Weights of a small GPT-style language model, trained from scratch on English Wikipedia: tied embeddings, a variant of Adam for these matrices.
Each number is 200 + 20 x the weight over its row's rms, rounded and kept within 0 to 999. Layers, rows and columns count from 0. The size before them is the row's rms in percent of the matrix's.

# layer 3 MLP down (transposed), 768x192, rms 0.0616, rows 304-358, columns 128-191
099,170,207,191,237,175,210,208,221,197,212,218,192,192,188,225,185,186,190,218,184,179,155,220,207,208,182,215,218,186,164,195,205,214,215,177,182,182,201,210,208,177,170,186,178,189,185,236,210,233,234,192,224,177,179,205,218,189,219,189,247,186,173,180,197
097,182,204,194,222,208,200,224,177,204,222,219,179,186,214,203,188,157,181,203,214,187,233,182,189,206,213,234,176,181,227,222,211,219,200,260,198,191,237,185,202,207,215,189,213,187,208,185,213,206,201,183,196,227,191,214,190,145,216,189,216,195,189,240,217
100,241,174,204,163,176,184,205,184,175,189,195,179,169,205,190,189,231,179,196,227,243,235,232,194,189,215,213,215,203,188,175,216,191,183,172,184,221,161,209,198,174,111,225,175,219,179,173,187,185,168,194,180,195,194,196,170,207,207,219,215,190,176,220,199
101,184,192,148,186,185,146,198,191,187,182,194,225,213,176,226,221,213,160,201,199,222,215,221,173,220,198,204,207,205,200,191,206,230,187,217,207,172,167,201,217,180,212,204,188,175,219,186,185,224,209,188,213,198,195,165,190,183,233,188,189,194,200,217,220
096,188,189,190,215,204,217,244,242,176,208,203,216,190,166,207,203,206,204,189,190,171,196,227,194,215,168,191,208,228,211,205,201,191,186,196,185,229,199,230,178,202,221,142,199,198,196,212,155,197,205,193,212,187,182,197,178,188,208,199,190,193,220,201,209
094,202,198,205,179,200,195,185,204,181,207,203,162,212,192,173,204,191,174,240,164,233,207,178,206,232,170,212,175,202,194,200,234,228,204,154,204,205,225,219,228,184,183,172,233,214,178,225,258,191,241,173,201,194,207,236,201,205,207,200,149,202,201,169,203
096,204,226,176,217,190,206,181,172,184,186,211,218,209,168,255,216,168,237,210,197,235,188,217,192,200,176,194,226,222,199,162,194,206,199,177,147,187,184,181,209,215,195,192,210,208,214,186,226,187,229,165,179,176,199,190,212,194,185,203,208,170,219,175,203
101,211,184,190,215,180,207,213,162,175,183,202,171,228,197,237,227,198,229,180,208,245,211,153,198,197,190,194,176,224,207,222,199,188,168,188,173,180,193,231,198,169,193,189,201,216,196,207,216,184,232,197,216,186,211,222,201,236,214,216,201,241,206,194,211
108,184,223,203,192,174,177,170,231,194,176,217,208,221,218,201,216,191,213,190,205,193,224,189,191,176,198,223,219,207,159,236,228,159,227,204,214,194,223,193,222,196,215,241,187,175,185,182,185,231,212,204,173,207,205,212,179,174,215,216,199,197,177,218,191
118,229,212,209,201,205,178,219,202,198,202,206,187,205,205,201,167,174,203,207,217,198,211,180,225,203,194,196,206,177,181,166,169,173,207,204,205,209,160,207,225,231,185,193,183,190,200,180,187,238,209,229,185,228,214,199,221,213,215,176,193,227,202,208,189
099,186,191,213,220,201,223,224,199,166,223,188,199,181,193,172,177,204,201,248,196,218,207,210,189,210,211,190,189,216,219,185,239,144,177,196,217,204,187,197,189,205,187,235,199,200,172,189,200,187,212,202,183,221,209,221,174,224,207,174,201,196,232,194,190
107,204,198,172,221,195,195,223,181,186,187,183,191,183,202,207,194,210,162,181,155,216,196,225,179,203,195,189,171,227,221,204,200,201,191,174,231,167,189,181,192,204,211,205,200,210,180,221,190,208,221,227,169,191,252,200,213,222,214,180,226,211,193,189,191
102,172,187,227,187,172,237,197,193,187,199,204,190,206,231,193,225,209,178,201,211,192,209,199,197,203,204,212,183,190,168,167,197,207,191,194,184,217,242,189,211,197,203,160,218,220,203,186,202,179,217,205,226,181,197,168,203,197,192,179,205,233,197,205,199
088,242,200,176,167,209,210,222,217,205,206,175,180,201,228,212,212,195,198,160,230,176,234,192,187,182,221,204,173,198,150,221,182,243,174,196,206,154,222,203,227,208,164,211,164,207,234,214,199,184,195,201,195,224,183,205,217,200,169,187,180,191,184,194,175
115,208,225,165,224,226,203,191,219,248,203,232,182,212,170,214,206,226,162,214,239,194,192,203,232,201,225,191,213,228,179,236,179,184,231,209,190,190,169,230,201,182,195,222,203,206,217,152,185,193,197,219,181,189,179,160,183,191,208,183,210,202,223,180,234
102,210,203,223,221,192,209,214,178,211,215,167,221,180,233,166,222,195,234,176,187,193,205,217,185,180,205,189,213,208,221,209,166,197,204,196,185,204,202,198,199,199,221,212,198,183,179,170,236,199,200,238,165,211,209,182,218,206,217,232,186,150,189,206,240
103,191,185,220,234,240,216,213,247,216,223,185,205,202,145,208,200,216,197,196,187,236,198,206,186,206,194,181,208,211,220,181,188,249,159,199,231,194,170,170,218,180,179,207,196,171,196,183,171,200,223,216,238,176,213,204,193,191,186,208,223,225,198,211,181
095,208,193,153,220,222,181,241,193,211,194,193,210,189,235,198,182,205,157,188,233,193,179,197,195,206,209,178,226,201,196,196,258,196,208,177,210,183,194,220,200,207,191,230,189,237,172,212,215,202,175,194,203,232,201,190,174,240,194,214,199,226,216,212,209
097,192,172,150,192,185,226,185,213,160,182,236,208,186,186,225,206,190,178,213,166,197,231,205,221,184,214,221,221,170,210,207,191,190,233,172,191,207,203,204,182,209,190,183,196,189,172,230,165,166,207,172,184,190,179,258,214,240,199,196,208,211,205,190,207
094,209,197,205,201,188,228,196,164,207,222,237,197,187,222,196,198,199,233,188,160,206,177,200,187,224,183,173,216,202,205,192,194,207,171,207,211,175,174,181,221,221,215,196,191,196,203,188,193,163,177,204,189,209,210,212,233,198,229,204,240,187,140,177,188
095,218,167,182,205,183,210,189,211,193,189,207,205,216,186,185,227,213,204,215,186,176,173,205,182,185,170,210,187,189,215,213,190,209,208,234,199,195,180,202,216,208,193,194,219,180,208,176,204,202,198,219,225,253,193,205,192,237,201,188,235,239,191,201,196
101,213,188,204,156,224,180,215,223,228,205,182,201,226,216,175,211,209,210,194,219,197,197,221,210,170,171,169,216,195,224,201,205,210,250,188,217,200,172,227,216,244,212,198,227,213,185,204,176,210,214,206,261,214,197,223,164,224,173,196,191,211,179,201,191
092,220,182,197,195,220,184,228,169,176,215,230,200,167,203,202,184,223,163,186,205,209,209,196,207,193,227,194,193,206,177,188,183,175,223,203,209,217,203,217,232,197,183,205,174,199,209,176,219,209,191,159,188,185,190,211,210,177,175,181,173,239,192,213,224
103,259,214,181,196,210,192,181,205,200,181,203,187,204,168,195,217,219,201,190,195,188,229,205,192,207,202,197,191,201,179,190,219,207,183,214,216,184,215,212,189,222,239,183,189,206,187,218,170,193,149,203,209,166,194,198,185,226,168,194,189,199,188,213,207
102,221,207,231,183,193,226,220,156,168,176,230,173,204,166,194,164,190,205,196,207,210,205,209,208,190,177,156,192,221,192,208,208,237,199,207,224,164,205,200,227,230,204,192,211,219,205,197,218,217,196,207,219,168,207,183,211,251,204,211,163,205,209,183,201
107,202,214,190,212,194,196,199,207,231,224,192,186,229,185,204,218,214,239,221,210,204,237,215,174,184,193,172,238,218,192,181,210,232,207,211,241,202,188,179,185,197,195,206,191,208,189,171,190,202,214,210,214,182,175,166,176,192,193,185,220,196,207,202,197
107,201,220,239,177,151,201,186,237,184,198,168,211,196,248,180,206,207,157,218,183,207,208,215,208,184,208,166,241,191,178,251,223,217,192,212,187,201,213,210,191,178,209,209,208,204,196,177,216,190,177,178,191,154,171,197,189,211,225,195,147,223,199,218,186
102,198,237,206,171,210,195,193,214,181,203,211,199,186,176,193,190,188,172,211,198,218,206,175,216,168,194,213,169,214,161,228,221,231,147,214,236,183,217,220,209,200,170,219,198,179,220,205,185,193,235,201,235,191,207,176,202,207,179,191,205,186,184,199,183
100,206,183,204,201,193,205,221,198,192,202,203,209,199,195,181,151,214,224,192,221,204,212,209,210,233,189,213,199,199,177,210,219,152,210,206,177,195,206,214,180,179,180,201,208,172,195,212,164,156,204,193,207,222,207,209,227,215,236,200,180,214,163,196,194
099,228,192,240,197,191,164,182,164,169,204,208,213,201,209,186,215,160,201,219,180,235,222,179,192,200,167,184,194,210,199,218,240,227,197,202,204,195,205,183,219,173,209,239,195,192,194,209,240,182,220,183,192,189,195,212,172,194,185,193,187,212,154,208,200
105,227,234,212,206,211,177,225,222,205,186,193,196,232,177,224,209,232,158,175,211,219,204,208,190,200,170,189,218,194,202,167,188,196,208,176,237,187,166,192,200,201,171,191,234,208,201,180,214,231,231,193,190,209,184,191,175,222,215,203,166,204,215,169,214
092,226,196,219,229,243,164,180,170,235,208,228,221,188,222,202,172,192,151,207,188,210,164,222,168,195,164,198,224,202,192,200,215,178,225,184,223,177,213,181,217,200,191,175,216,228,199,186,203,210,229,159,168,215,243,192,224,184,175,181,194,243,216,213,177
108,218,223,172,190,221,208,243,224,193,224,179,210,240,192,201,194,204,193,197,186,207,219,201,191,219,236,199,190,200,187,206,195,193,201,225,192,199,182,211,236,190,172,230,179,188,222,185,224,203,196,213,176,206,197,164,182,180,184,179,176,231,200,196,189
107,202,198,182,226,180,209,187,184,258,216,167,188,186,169,213,171,193,194,234,213,201,201,173,208,179,209,225,197,199,196,220,196,221,179,172,210,200,237,196,205,204,196,180,239,194,217,179,204,172,185,194,200,167,220,180,217,225,209,214,196,194,223,216,212
102,165,191,167,212,193,207,201,194,195,195,218,210,195,179,211,184,219,225,201,216,232,208,220,205,233,191,229,202,199,171,218,187,195,232,204,232,210,197,214,213,226,175,190,198,188,212,201,162,200,201,241,181,200,198,203,181,206,209,214,226,209,205,199,174
099,212,194,183,193,230,166,185,211,205,222,211,213,157,200,216,205,181,181,189,217,207,227,215,189,197,198,222,178,186,200,243,220,210,218,203,207,212,191,186,195,227,203,233,200,176,210,203,167,173,206,202,227,187,217,162,194,221,202,173,212,198,181,198,222
089,203,213,193,213,220,244,182,215,183,215,152,187,221,190,207,220,185,191,206,203,237,203,198,176,217,217,215,193,200,221,206,167,192,188,227,225,201,157,190,223,194,179,176,184,178,207,215,202,195,216,202,221,192,163,177,202,183,207,211,216,164,188,233,200
101,227,213,207,167,186,193,166,208,186,196,192,218,208,210,159,183,211,177,248,170,193,211,214,185,215,184,179,173,190,196,195,182,196,196,212,210,206,207,208,171,224,201,184,220,237,164,183,201,213,181,181,195,220,228,180,163,226,211,170,177,192,180,213,219
107,189,184,193,191,227,209,234,183,201,200,191,227,220,175,191,194,217,203,209,169,207,155,186,197,229,218,235,193,203,185,165,210,169,184,187,214,220,245,247,181,201,208,173,187,173,204,203,206,225,217,203,207,207,178,236,207,185,240,199,200,216,181,172,193
097,261,196,190,246,204,230,218,212,213,206,184,193,174,202,222,208,202,215,181,184,184,202,190,210,207,201,202,188,251,219,224,172,216,213,221,206,154,165,208,217,207,210,171,191,183,195,197,204,216,201,172,192,211,177,224,195,221,188,221,189,249,212,206,210
096,215,212,216,194,195,198,187,208,242,251,173,185,194,217,204,186,209,236,207,188,199,178,210,194,195,217,189,178,230,214,170,224,175,241,180,202,202,196,199,197,186,229,175,203,179,197,241,162,191,211,196,177,175,197,171,181,223,200,191,213,164,175,210,217
114,222,192,210,205,239,181,205,192,203,226,204,190,206,244,203,198,190,194,183,192,209,200,234,185,158,164,177,198,215,193,208,200,205,227,237,207,182,186,202,206,210,204,216,204,199,211,218,197,193,181,226,222,222,184,195,202,186,170,202,211,209,206,190,164
101,186,200,206,169,175,239,203,186,186,166,221,176,201,188,186,177,203,195,201,160,211,178,188,196,157,210,216,201,201,194,195,203,205,185,189,183,172,194,201,189,203,167,172,195,192,215,180,202,199,187,191,194,164,212,194,239,212,173,203,202,208,178,203,201
099,220,196,203,205,194,195,195,177,215,241,184,197,177,232,194,157,201,173,231,205,217,223,189,173,231,221,202,177,209,211,201,185,219,187,183,203,208,225,213,179,184,173,224,234,191,199,216,226,206,225,196,197,200,235,207,191,205,188,221,204,182,190,191,193
100,234,201,183,197,159,185,211,196,236,216,213,208,219,218,216,167,202,178,195,192,179,194,199,179,199,226,220,231,200,196,201,193,198,217,195,202,232,185,250,171,198,216,176,183,222,155,169,193,178,203,245,202,209,217,229,234,218,237,216,220,228,208,210,214
101,192,177,183,188,191,205,214,183,201,252,230,184,204,201,223,220,205,182,187,188,201,170,223,188,179,185,181,154,226,190,182,218,213,224,188,258,225,198,209,202,247,190,210,199,167,208,184,200,212,203,216,190,200,192,218,190,204,178,176,184,210,192,183,182
098,191,216,202,210,198,182,216,230,172,161,188,186,175,223,187,192,203,181,211,208,232,203,214,180,153,193,194,218,216,207,212,213,212,180,194,191,212,191,203,172,209,227,200,194,185,179,163,215,185,194,179,229,210,194,185,189,174,229,187,184,168,223,218,159
090,201,229,227,217,222,172,165,177,199,203,198,188,173,206,193,235,215,182,180,178,201,197,192,188,175,203,167,185,194,208,187,167,221,153,195,157,207,213,230,191,217,202,201,191,205,194,199,187,187,197,212,197,195,154,190,211,204,154,219,192,162,187,187,174
102,188,179,180,190,201,179,207,170,216,202,192,189,197,181,234,183,242,180,193,186,200,193,223,192,215,195,218,200,216,221,174,235,188,194,210,224,178,185,210,177,212,203,189,225,220,204,180,216,178,186,202,202,238,192,207,182,190,213,202,202,200,196,204,175
098,189,203,204,212,189,211,215,217,239,179,226,218,178,165,224,235,228,168,184,207,213,206,176,193,202,218,186,190,194,192,197,193,230,210,211,189,165,215,202,218,188,214,193,185,216,173,200,194,201,184,205,179,158,191,164,137,188,145,186,196,176,163,195,203
095,184,228,168,212,187,217,203,243,193,204,195,192,237,195,188,221,197,215,208,170,217,218,187,201,227,225,186,185,203,206,171,209,193,197,191,215,210,186,206,192,235,189,172,188,206,202,183,174,179,186,185,200,202,200,172,210,192,189,185,204,226,177,210,247
098,193,199,217,202,217,200,252,177,214,190,191,197,204,172,239,222,200,229,192,166,199,209,190,207,214,205,207,216,211,216,178,174,239,229,191,204,200,178,221,189,211,198,196,190,190,187,266,176,198,235,215,199,206,218,196,192,181,156,190,226,177,197,181,181
096,192,235,211,183,135,229,181,165,225,209,215,188,198,195,194,211,180,186,188,195,208,228,235,219,198,210,150,163,223,192,220,165,191,177,193,222,202,188,181,195,242,232,192,184,209,224,206,193,195,194,232,228,182,196,202,194,193,199,210,190,187,195,187,220
088,236,213,210,203,168,203,186,230,204,164,227,198,186,181,207,182,168,211,224,206,181,170,190,190,197,176,203,212,201,154,205,187,196,215,197,190,220,241,185,236,205,199,226,225,217,232,242,205,162,196,204,188,217,182,199,176,194,166,188,188,219,189,202,199
103,207,158,240,232,203,209,194,197,225,255,194,215,244,215,221,193,227,229,212,183,182,199,176,197,193,171,193,197,209,192,243,213,186,204,208,212,212,176,182,195,200,198,199,160,194,199,200,201,148,188,202,223,214,164,226,196,188,166,197,186,219,204,229,196
# layer 3 MLP up, 768x192, rms 0.0721, rows 305-358, columns 128-191
108,215,234,187,205,202,213,231,189,238,210,206,178,218,221,236,233,220,208,177,211,192,198,163,222,210,196,205,206,195,221,204,163,197,219,200,217,214,225,217,205,182,167,199,191,180,251,183,194,227,197,192,180,185,224,166,178,196,171,215,213,221,190,189,224
099,201,224,191,197,172,240,223,177,184,201,184,218,201,196,183,191,204,241,155,192,200,208,163,193,201,203,212,197,179,214,227,210,192,235,215,170,245,165,211,190,211,164,235,166,229,213,244,206,209,190,185,197,193,198,190,221,189,222,233,219,209,219,157,209
099,218,222,160,209,201,217,243,186,203,224,183,194,177,226,228,230,208,228,163,191,205,159,195,177,191,197,186,174,194,196,191,211,170,201,172,175,222,200,186,189,189,167,186,229,205,190,208,197,199,204,193,181,165,205,229,165,211,166,219,186,230,195,189,190
105,195,195,203,221,157,251,178,203,161,188,201,225,183,208,209,202,191,216,222,228,216,199,198,169,206,177,187,203,200,189,159,195,185,198,196,189,186,200,210,202,171,193,226,221,221,232,223,220,206,189,224,195,187,195,211,169,231,200,213,207,216,202,209,174
091,189,229,223,205,176,184,189,198,228,209,205,219,237,188,194,191,203,255,181,196,187,188,188,189,173,207,198,242,198,227,200,207,212,163,190,202,188,219,188,204,222,203,238,176,201,210,191,162,223,173,178,191,207,202,160,226,159,192,183,227,200,208,210,183
098,214,200,182,211,188,193,193,195,215,223,198,204,195,169,209,184,210,175,186,190,202,170,190,196,187,189,206,183,219,239,200,212,178,174,190,210,238,191,192,185,210,223,261,169,191,210,199,155,205,170,233,204,188,214,221,165,217,208,159,203,183,210,183,180
101,191,201,171,197,186,241,208,209,204,210,210,218,173,182,205,212,222,230,218,240,209,210,171,213,188,196,216,185,217,200,185,179,201,231,202,186,181,191,180,218,208,202,220,187,212,238,239,211,189,219,196,239,220,211,209,146,203,198,214,213,179,185,233,204
109,238,203,176,221,215,255,216,180,206,198,171,185,189,199,242,187,206,214,220,184,199,178,195,205,219,190,186,191,191,253,202,179,210,166,200,177,222,193,219,174,218,168,197,216,208,203,232,200,187,164,195,226,221,201,189,218,220,196,187,221,205,198,192,201
110,174,222,197,179,193,205,199,220,216,161,170,222,205,200,197,156,168,199,192,180,198,174,212,174,220,181,202,183,216,190,226,203,179,207,167,190,220,215,184,164,193,206,218,202,205,208,204,221,194,212,208,223,168,188,203,169,196,195,209,201,223,236,209,210
098,215,193,147,199,213,180,188,258,202,191,189,198,208,216,195,194,165,233,204,178,192,192,200,243,202,199,188,196,202,207,209,185,204,198,163,170,197,144,222,221,195,211,231,216,207,187,192,200,229,211,200,214,180,208,187,194,179,223,146,251,252,230,179,203
101,187,228,219,189,192,196,194,208,204,195,186,219,188,206,208,194,232,209,188,219,179,206,188,206,229,201,210,224,158,195,219,191,191,173,213,162,222,180,183,181,174,217,243,213,198,223,222,184,186,209,162,203,212,176,165,216,200,152,243,190,190,222,213,196
100,238,203,173,225,211,178,216,191,206,210,180,191,199,159,228,218,182,217,196,199,215,191,194,208,202,193,198,232,194,205,202,207,212,223,188,183,189,172,235,195,214,173,208,191,200,195,208,212,239,223,185,196,187,206,197,218,194,244,181,154,194,245,192,170
095,186,206,236,225,176,209,189,194,198,207,188,188,190,214,221,196,207,200,191,182,185,182,166,195,223,203,207,179,158,193,208,217,197,172,198,196,209,181,177,174,199,231,174,222,215,173,215,222,231,204,200,211,173,204,181,190,191,242,195,176,218,190,201,221
110,192,219,203,164,190,203,197,182,200,198,189,226,174,238,190,203,196,192,183,192,211,218,180,202,177,190,201,174,192,163,200,221,206,211,203,182,214,186,214,193,196,205,198,199,184,193,226,219,191,254,171,226,218,234,201,227,192,220,191,178,180,193,211,187
104,160,193,164,190,222,205,193,197,204,214,226,213,198,183,197,193,215,171,247,203,208,201,207,185,180,163,222,168,201,193,204,202,180,219,203,132,191,193,225,226,194,184,208,181,184,192,227,196,201,234,189,221,198,233,213,230,190,215,175,257,202,210,172,192
102,221,220,210,178,182,209,199,229,172,188,175,210,209,232,211,216,220,190,187,218,196,208,225,189,225,207,261,207,178,176,201,186,137,239,195,173,188,188,164,223,191,221,199,219,198,199,212,155,240,192,206,224,206,235,189,194,197,197,236,161,223,218,213,193
095,205,204,195,237,184,226,216,226,180,198,194,178,227,205,178,212,187,238,209,205,222,191,189,191,217,197,189,164,170,201,211,160,189,224,189,172,189,204,182,192,220,199,210,231,229,217,228,197,179,211,194,221,215,229,217,205,211,220,221,201,205,214,185,165
096,196,197,181,191,223,190,198,214,261,226,204,217,246,183,193,229,204,193,207,221,194,194,194,193,192,228,177,198,210,198,200,185,173,170,199,179,234,217,182,214,184,190,233,215,236,207,210,202,205,178,209,195,184,195,174,193,168,160,204,214,206,212,204,176
100,191,187,194,190,183,199,182,231,155,163,195,204,208,178,201,186,194,229,205,190,221,190,196,183,166,232,212,190,211,185,221,203,196,174,174,218,203,252,203,182,212,158,245,231,186,178,204,227,203,216,213,202,167,184,185,206,171,202,198,175,222,198,187,192
098,221,203,184,213,233,215,171,206,173,224,183,216,197,204,230,207,183,206,179,185,189,216,213,190,184,220,190,195,210,221,201,200,174,199,188,205,220,197,223,242,217,205,197,205,212,213,229,220,197,218,172,203,219,201,223,217,180,198,203,182,161,242,207,230
102,191,234,166,192,192,224,207,192,165,199,193,186,219,193,203,190,159,199,234,221,198,215,193,168,196,228,180,162,217,177,208,174,184,191,181,174,194,216,202,180,193,182,195,192,214,158,210,197,204,170,201,188,181,210,185,168,163,233,215,181,197,224,221,209
101,204,218,188,186,194,232,202,199,178,194,185,209,225,181,208,200,178,203,219,209,211,168,188,185,232,158,226,189,193,205,167,184,215,220,189,205,213,203,206,152,178,227,200,240,179,230,216,200,198,152,198,211,203,216,224,191,200,212,195,219,230,177,171,176
108,195,189,185,202,195,206,166,200,212,168,183,237,171,214,154,195,176,234,188,229,216,199,223,211,213,200,207,196,158,175,187,201,214,201,211,208,190,198,212,198,186,240,220,197,220,225,219,217,191,229,147,209,207,227,208,192,189,254,229,213,223,166,223,202
099,183,190,183,192,196,193,202,212,204,235,172,203,206,200,211,171,199,215,193,204,218,165,219,195,194,218,211,177,169,184,202,172,163,231,201,176,246,199,204,193,213,238,205,177,194,205,208,204,189,185,200,183,203,207,211,170,207,193,203,212,212,206,179,176
110,194,223,169,177,190,201,193,212,218,224,194,182,215,220,187,192,192,182,186,179,217,185,194,212,206,210,210,171,212,196,192,170,183,226,206,163,197,198,230,248,192,182,218,165,179,193,228,165,235,192,187,211,175,235,245,191,207,234,169,213,196,183,183,227
105,201,224,232,208,211,199,230,192,202,233,186,197,206,178,194,203,209,190,202,183,181,173,179,210,233,154,216,169,187,225,217,222,205,199,194,209,210,194,188,168,240,211,177,173,159,207,216,198,193,210,176,203,216,239,211,194,198,175,194,223,215,205,199,200
103,186,222,222,179,215,224,186,212,217,205,171,217,180,236,205,205,178,189,188,225,214,197,182,203,197,168,217,199,214,232,180,152,188,179,185,181,159,201,198,216,162,212,200,215,221,215,202,192,184,203,213,227,177,228,222,185,205,189,183,192,217,196,189,180
100,192,190,200,204,220,237,216,187,189,187,175,182,244,186,216,186,179,237,214,204,167,177,214,210,201,217,196,223,197,209,230,186,201,200,182,215,211,199,231,232,252,166,208,241,186,241,237,223,188,235,161,184,205,215,196,220,170,173,230,214,192,197,199,173
102,165,211,205,201,187,211,151,242,197,203,194,180,194,176,193,199,171,204,202,200,162,171,188,188,217,184,193,183,203,164,199,217,162,214,182,214,191,185,198,189,227,178,205,192,210,166,210,184,200,199,212,210,197,192,180,220,176,224,191,203,221,217,187,231
106,179,197,225,228,183,239,182,216,152,197,221,201,170,191,203,163,194,233,209,189,231,182,195,199,195,199,232,182,231,209,191,212,186,243,203,197,177,207,203,176,190,185,209,190,170,229,202,210,187,204,170,212,204,231,237,239,175,179,193,210,206,170,213,241
098,190,216,205,145,204,210,213,174,224,227,167,198,195,169,184,209,239,203,196,196,233,198,185,234,223,197,191,155,232,193,183,207,169,192,199,206,196,199,156,211,196,245,223,185,209,198,186,208,196,171,226,174,163,196,210,180,199,164,215,202,204,203,171,157
102,196,195,194,219,195,234,179,173,193,169,178,212,184,233,195,185,245,215,186,204,198,193,223,194,210,182,213,225,195,185,189,183,218,190,222,170,215,219,208,185,191,226,211,192,227,227,224,211,189,173,169,201,180,171,214,217,225,226,177,202,194,196,207,216
108,197,182,195,155,204,204,215,188,207,215,182,217,236,203,207,221,175,183,164,199,188,169,204,198,208,182,217,218,177,203,210,180,191,221,211,222,226,209,181,191,197,185,217,213,213,192,203,233,189,214,182,202,181,218,219,216,200,192,183,184,171,179,153,209
099,206,192,173,192,224,212,218,182,166,206,199,224,208,215,209,203,193,191,155,196,195,181,181,195,193,205,172,193,172,207,222,217,172,160,208,205,205,213,209,211,213,204,231,197,208,227,187,235,199,238,189,234,184,241,211,233,225,197,203,188,178,220,238,235
096,195,224,218,216,220,251,195,204,167,175,180,191,247,171,158,173,223,219,172,193,199,182,167,195,204,189,204,238,191,187,178,157,178,189,219,178,213,203,202,203,206,187,182,182,214,186,202,240,170,195,184,184,200,189,239,229,171,204,233,172,217,266,195,190
091,179,216,207,168,153,185,182,198,227,145,209,176,221,206,180,175,237,217,183,201,166,212,229,210,216,189,208,222,213,187,216,213,210,221,187,184,216,168,188,191,194,226,239,195,190,183,210,205,229,211,218,152,216,245,219,217,195,199,194,193,204,205,211,180
105,178,209,206,187,190,192,204,222,165,171,190,200,201,216,184,189,222,226,217,212,239,184,208,210,232,227,236,183,202,231,193,210,178,193,212,153,231,127,208,204,213,229,222,178,210,210,275,176,239,178,154,172,184,201,197,195,213,200,197,225,232,203,206,200
104,181,217,179,205,193,217,193,221,200,211,177,205,205,190,210,193,209,206,201,186,197,212,199,209,218,168,182,189,218,239,188,181,203,226,204,173,196,202,173,210,197,174,175,220,201,207,207,193,195,216,190,213,188,210,199,206,189,236,203,204,176,178,222,241
092,203,190,218,210,197,201,187,175,204,188,203,205,207,193,177,178,215,188,204,205,223,184,200,185,255,207,234,238,172,242,192,181,171,174,205,205,248,190,146,190,221,202,227,214,204,226,210,185,185,195,190,220,179,229,203,184,224,228,187,203,179,210,183,182
098,187,193,190,200,216,183,197,185,224,195,193,205,205,161,180,214,214,172,188,212,190,175,169,162,203,154,217,198,201,181,240,212,208,186,194,202,225,219,195,184,206,213,177,216,193,182,190,206,205,210,218,240,197,198,215,221,166,206,220,183,222,225,166,188
108,191,225,198,193,170,189,177,206,224,182,169,201,203,212,200,214,192,200,187,221,175,201,209,195,197,192,207,227,179,180,213,184,178,203,186,149,231,189,237,187,176,229,226,219,213,205,190,185,217,206,170,201,187,173,202,191,213,166,207,217,206,216,232,209
101,199,191,211,188,223,193,178,244,186,184,171,216,218,211,233,256,223,244,222,235,202,225,205,221,186,200,214,179,197,188,218,184,181,190,211,187,204,163,203,197,178,198,206,237,212,179,172,200,230,201,210,176,170,187,212,167,157,166,208,232,206,198,194,210
104,205,222,205,158,194,179,169,166,200,198,199,219,200,218,177,192,160,196,214,194,215,205,196,176,219,227,209,198,197,203,226,206,167,200,218,213,166,210,185,208,168,187,227,211,206,222,227,255,233,223,147,208,184,214,206,196,178,201,183,188,192,195,193,227
096,195,203,194,166,204,207,170,195,189,230,171,217,211,154,236,236,197,212,213,207,224,200,227,159,215,175,178,211,169,195,188,169,197,201,203,202,177,202,183,185,190,168,176,221,236,203,223,219,187,178,178,206,183,170,177,180,149,194,216,220,202,237,189,210
100,200,225,214,213,226,212,190,220,218,158,193,210,199,215,196,187,240,235,212,204,229,201,199,161,178,215,200,203,188,187,198,189,184,174,187,138,213,203,189,194,190,199,201,223,177,214,204,187,218,176,197,209,182,219,184,184,198,218,222,177,198,213,172,177
101,224,233,192,149,197,219,201,197,190,233,168,231,220,157,217,204,191,214,211,200,230,186,210,202,206,183,190,188,163,202,202,176,205,187,183,211,162,156,190,181,211,190,205,197,208,229,201,211,186,220,196,199,194,209,151,158,187,204,212,186,168,211,231,232
093,191,174,154,189,210,210,205,227,204,228,187,195,196,192,199,205,204,214,210,226,197,198,208,211,197,186,179,194,217,177,171,185,226,216,189,208,204,234,169,191,186,211,243,242,199,211,189,219,211,211,205,218,161,199,176,218,139,206,221,200,192,209,156,209
101,194,234,208,219,188,226,183,207,185,204,212,216,198,183,174,250,227,209,198,219,188,230,203,202,203,180,197,197,166,191,205,175,198,182,207,160,201,199,168,195,199,224,193,202,215,194,207,226,224,191,189,183,171,217,158,231,192,193,190,239,212,195,164,203
093,212,196,175,197,159,185,183,210,178,222,194,220,215,227,177,211,191,211,219,211,200,212,230,193,193,202,216,202,189,193,198,193,174,183,207,183,208,164,183,195,184,209,208,230,226,225,186,190,196,246,193,223,235,193,199,255,207,248,177,188,225,241,182,151
108,196,205,200,191,170,213,189,198,184,208,177,197,200,176,216,171,242,198,248,219,185,184,189,195,190,169,202,228,221,229,194,203,188,188,181,210,187,212,196,199,205,180,200,207,203,209,192,180,254,189,196,180,235,214,225,219,164,204,226,202,202,225,191,187
101,205,206,161,178,155,213,191,192,219,211,187,198,200,187,174,241,215,208,216,200,195,223,186,202,209,183,203,185,214,200,189,204,195,191,200,170,206,215,210,180,230,210,216,244,225,241,191,197,180,183,191,197,189,204,201,192,209,253,202,217,216,191,199,224
095,182,199,211,190,208,199,185,204,229,220,178,198,216,181,199,206,186,189,233,227,197,176,213,212,190,199,188,183,184,199,220,211,170,199,187,187,206,191,193,208,204,189,241,202,224,209,164,230,186,218,187,204,219,193,142,203,197,217,180,172,218,215,198,185
095,164,200,199,175,200,193,210,206,227,193,201,198,187,231,195,184,159,200,203,200,228,184,211,192,225,252,194,159,215,200,205,220,203,201,212,215,233,172,195,197,192,201,206,165,211,216,181,204,213,162,209,206,178,186,206,188,196,165,192,187,191,186,174,206
101,210,186,201,174,185,194,183,196,198,211,169,191,204,205,201,207,223,219,199,176,190,205,191,206,216,221,205,187,223,162,220,228,208,224,177,190,206,187,180,257,198,209,192,203,193,225,266,188,209,174,200,186,196,186,187,247,210,177,212,235,205,187,208,188